{"n_layer": 17, "d_model": 384, "n_head": 6, "n_kv_head": 6, "head_dim": 64, "d_mlp": 1536, "vocab_size": 24683, "activation": "gelu", "norm": "layernorm", "norm_place": "pre", "norm_eps": 1e-05, "positions": "learned", "qk_norm": false, "attn_scale": 0.125, "bias": "none", "tie_embeddings": true, "parallel_block": false, "init": "normal", "init_std_qkv": 0.0186, "init_std_o": 0.00318, "init_std_up": 0.0186, "init_std_down": 0.00318, "optimizer": "soap_variant", "lr": 0.00171, "lr_mult_o": 0.991, "beta1": 0.95, "beta2": 0.99, "lr_head": 0.00783, "grad_clip": 1.0, "warmup_steps": 200, "schedule": "wsd", "decay_fraction": 1.0, "decay_shape": "sqrt", "final_lr_fraction": 0.1, "batch_tokens": 131072, "seq_len": 1024, "doc_mask": false, "train_tokens": 614500000, "steps": 4689, "dataset": "wikipedia_en"}
Each number is 500 + 50 x the weight over its row's rms, rounded and kept within 0 to 999. Layers, rows and columns count from 0. Numbers have three digits each. The size before them is the row's rms in percent of the matrix's.

# down: layer 6 MLP down (transposed), 1536x384, rms 0.0313, rows 255-268, columns 288-383
# up: layer 6 MLP up, 1536x384, rms 0.0501, rows 256-269, columns 288-383
down255 107:536572483473493498437547496446544575546486453501505463501488505572511585494416488556559402472650400563493522491434482428442491529448483512488512474490526415519486462366570460484469487599532343527457480551483410503466497417487405539581470435462586450513462456522453510450484531464500467533
up256 098:470543526456408558512471404479525594582473587571466450506519556490468528452561583533542521481489456516536463493514585515503392481446468512471425531471494531425516532545439481473491493595598560492528522511561492526540520606597392567508449555502483566546483501506464419552470526525433543459
down256 092:530445481492436561492508453483473442536513481511441469405500560521436508557485496450436462439467526488529609484523504499466513454516415527456465390500467447531488523474555536480523411485467432472528511521493477458499535440494444577428535400451515488448513444441557565484521479431482420547
up257 114:462412557510431418502545523416489505453474549435519457523531494519549478498615534486526450455538416509486454497583461527582503535556529472506493536491550522555525398535498511560497546537539571566531435516437414386536548563466582558489516531387605500391573433575449549463484534491473523556
down257 114:455536485545515482497535438433401598558453477573491458463409523505477407521435516509461502528454438523476549425528462548558522442527593498501575556475494518493506448449497477575482512558472520483508418428454456491477434444480468453446554541519589491553491492526559555422550481526457499470
up258 091:512446514443472537508560508473502516462555430475408448565529466452526524530504574466502488574517468659438483478442506564490535519560506484515444509458474568417591487559441433542423388461441435512472535461507561518473604586475556583552552388584529458518448463424483492578478619497460566461
down258 088:509471486429569422517487434529505479503470543479578515437366474559495508446507532609494481475522582510492487490443496428559467507470532511516530465452551522564567534462436504522546512439441452468412394583536404481560491521468477562489479535487477464509523426528534507418553514419412490506
up259 098:564528422543416566466471475466459451464529459486471522489526486536499543469561476537499520581503553449559567520493573554467474551533516511460458456514511559610464487535441468447571491545525572481529523482508525497597530456564510536520629587482500478509571442415474527494509508534535558608
down259 109:505443550392458465523493451452427458528452518411497507515470483504413420530544499445517575462510450467458485446404467535490430485503471460420450464397586578514471384480498490492492473541445487467443521452519510464557447602422520428508465464461524626506475484541427460494556379409429493539
up260 096:512596600523511583473465451445495504497565523538512547459439446437566523560519543584524409520527444471546486519519443489477497472469415542562470492428474513543509518464521525521487500532469523518592529464472664554521467493488409539515597450488472449517484472447542526581556486489586488486
down260 088:526371502548506463485478472471459540473537466564506533532484544416462570460501539364547409574434580466540512490529550533502456495535462451457491525546512582559531463425461515571552459447552441484517509484555510503437487456508579474499513506441484582396540566537512565448478466527416454621
up261 105:494365460429518471504527488392587607566527466491433481371492462422530453523553518547483501458546437534448435465502565481461562468433510418472531493371457418466542490444421541539516505433494492460491514540516535522489502439384494545394475495445424516534560524559465469541518485623513525459
down261 108:499417505474563512551506539454447439430480446529416549396490540494464465504447572479509542487460408448443544562536593483494442432483516545438521523483467554525460478517488548506515491372540526531577506478440475516429496495529538465408476444383561492425443527540519511473591432555499447466
up262 094:510466469455460485504556392502549555560506486499490434401402519489420588515531484415577517547520581523493521527507424465420463424488455492506456413424497530482495535457550459498534537442457491569412451469574446437531495572462471493443534511539461436424495432412532473528484516510534467521
down262 087:403507521572452513503506481491515508509483536486471484517490413509515506427501529539468553477485521546432494445449488495481456457572532513501597585449584495526519394479461452473537509452560530512503474463491443463501454558498470582443440411526491472529560474530462522502480414488520475454
up263 109:462449500482447424385591590543554512496516510485612434482545416505626449530483534532517535553568482468513423503561541659409515602487545541544528506524408509522542455571484486521492487436493516444538424490587472515517495511540509417542533490490507508460440413503589474468407447514501477509
down263 103:455491490402556523500437592472483544490468467527408556565575612483438545432442489599513504457468434466556448481506399598497501518493434466540478530474568521599549358470499583473513471522443446466503493500470476469554493491395530524559496464477526514526494435544470507489476492423440488570
up264 102:536427452427514549542486495565570438494441593454457427558524566502553500588494509432531592475448438583569490550519469514483465499525561452471459489538569419562588528522450442488455539514589506512566518517514531588477514552518489505573451516559508504446483597446616469537504547510514502499
down264 087:418545560524495531553481462450461499543485450575625460460600520466443575453538454486504510520435505524485581466504525397582486579531515455535637552543487636463437440443491498479502518431535472562518479323549618383486425462530412527505462516577463449440460464573490504513414533512546533515
up265 093:552499459500465456522494532484604502492491438543493538492465516458420459554536422481500506515510480570507474570478485487493490609462414544488484507492416623499405541552563526422504523525513549536536572456530556511501508483567513575505618453523493488531460435477494544450545417483512460466
down265 091:562454487449404488533560546449433484487457484576457631523421421460543502613469480523523566454504442489524507583494426548443416440561466524530464428524466424548434426476502503471541475503480503423518537456456415469459567470448561499515404481420485523545616538546572453552438536505580437493
up266 105:517538483494483478506550459476610479425509543439504491547477501445601540502588531526475534432483509470481404522527549512503490478477459453440459493399515468489530563554503548462555453477497534554566466553513459568493533402514493550510564496562580559549494467575522453519465447494453523502
down266 098:506479561549477550510515503492475456460509461491426600483530530494572566515492498463397519488500512521538530505607559391500492495497451513540466520538525556622479460492508573466475559462505413538466589456443453376558582552495548543420465464410511542498425494470534469451478512441479518476
up267 108:560481519467520445618505523469486505505523511527455551552469526502445395496594431522469505487510489532503502460547537446440395551561393441470514464498481511566429473398547478465512562660446495473537524533457548544492573587378466515574491465437618474475425608552423558450478517565544593399
down267 115:435529510486493556467467529476545554518476511497503577472498410475458449546493504433572486403573590599455425483481463500487416600542461470444517491496427516538446496508443462495551519591461495517506420500486443445527568528458552531533485522456493507492459568491541427544521431472518556470
up268 126:572537518541561404533597512477464499451505480389499511524523622379550577471517500482506484507548434483457548474463527558543437469519553422494494459465491464534538494513498500439497566456472600516559495471491561540483548490532528544472549495428456460488565478574468553454393431586454534565
down268 124:460522492548539543459525494455474529499480407426456398522481521459506555534560492529534508478497505463523495584518486496447490456428446443531493508493541523521515469520514489572519476464582507470549399539536495623545491473466600462402496479483486463452434488623565497466428430487442437610
up269 108:490464542471364426464479496406477540463536538482494588515493496497566528587455556445558509507589460476463489561534476520553535518572484511502496554552547564459438460545435505523435438523455511402431480504505538482533522492468487621440461521472474567448505454450525585491457430539410543489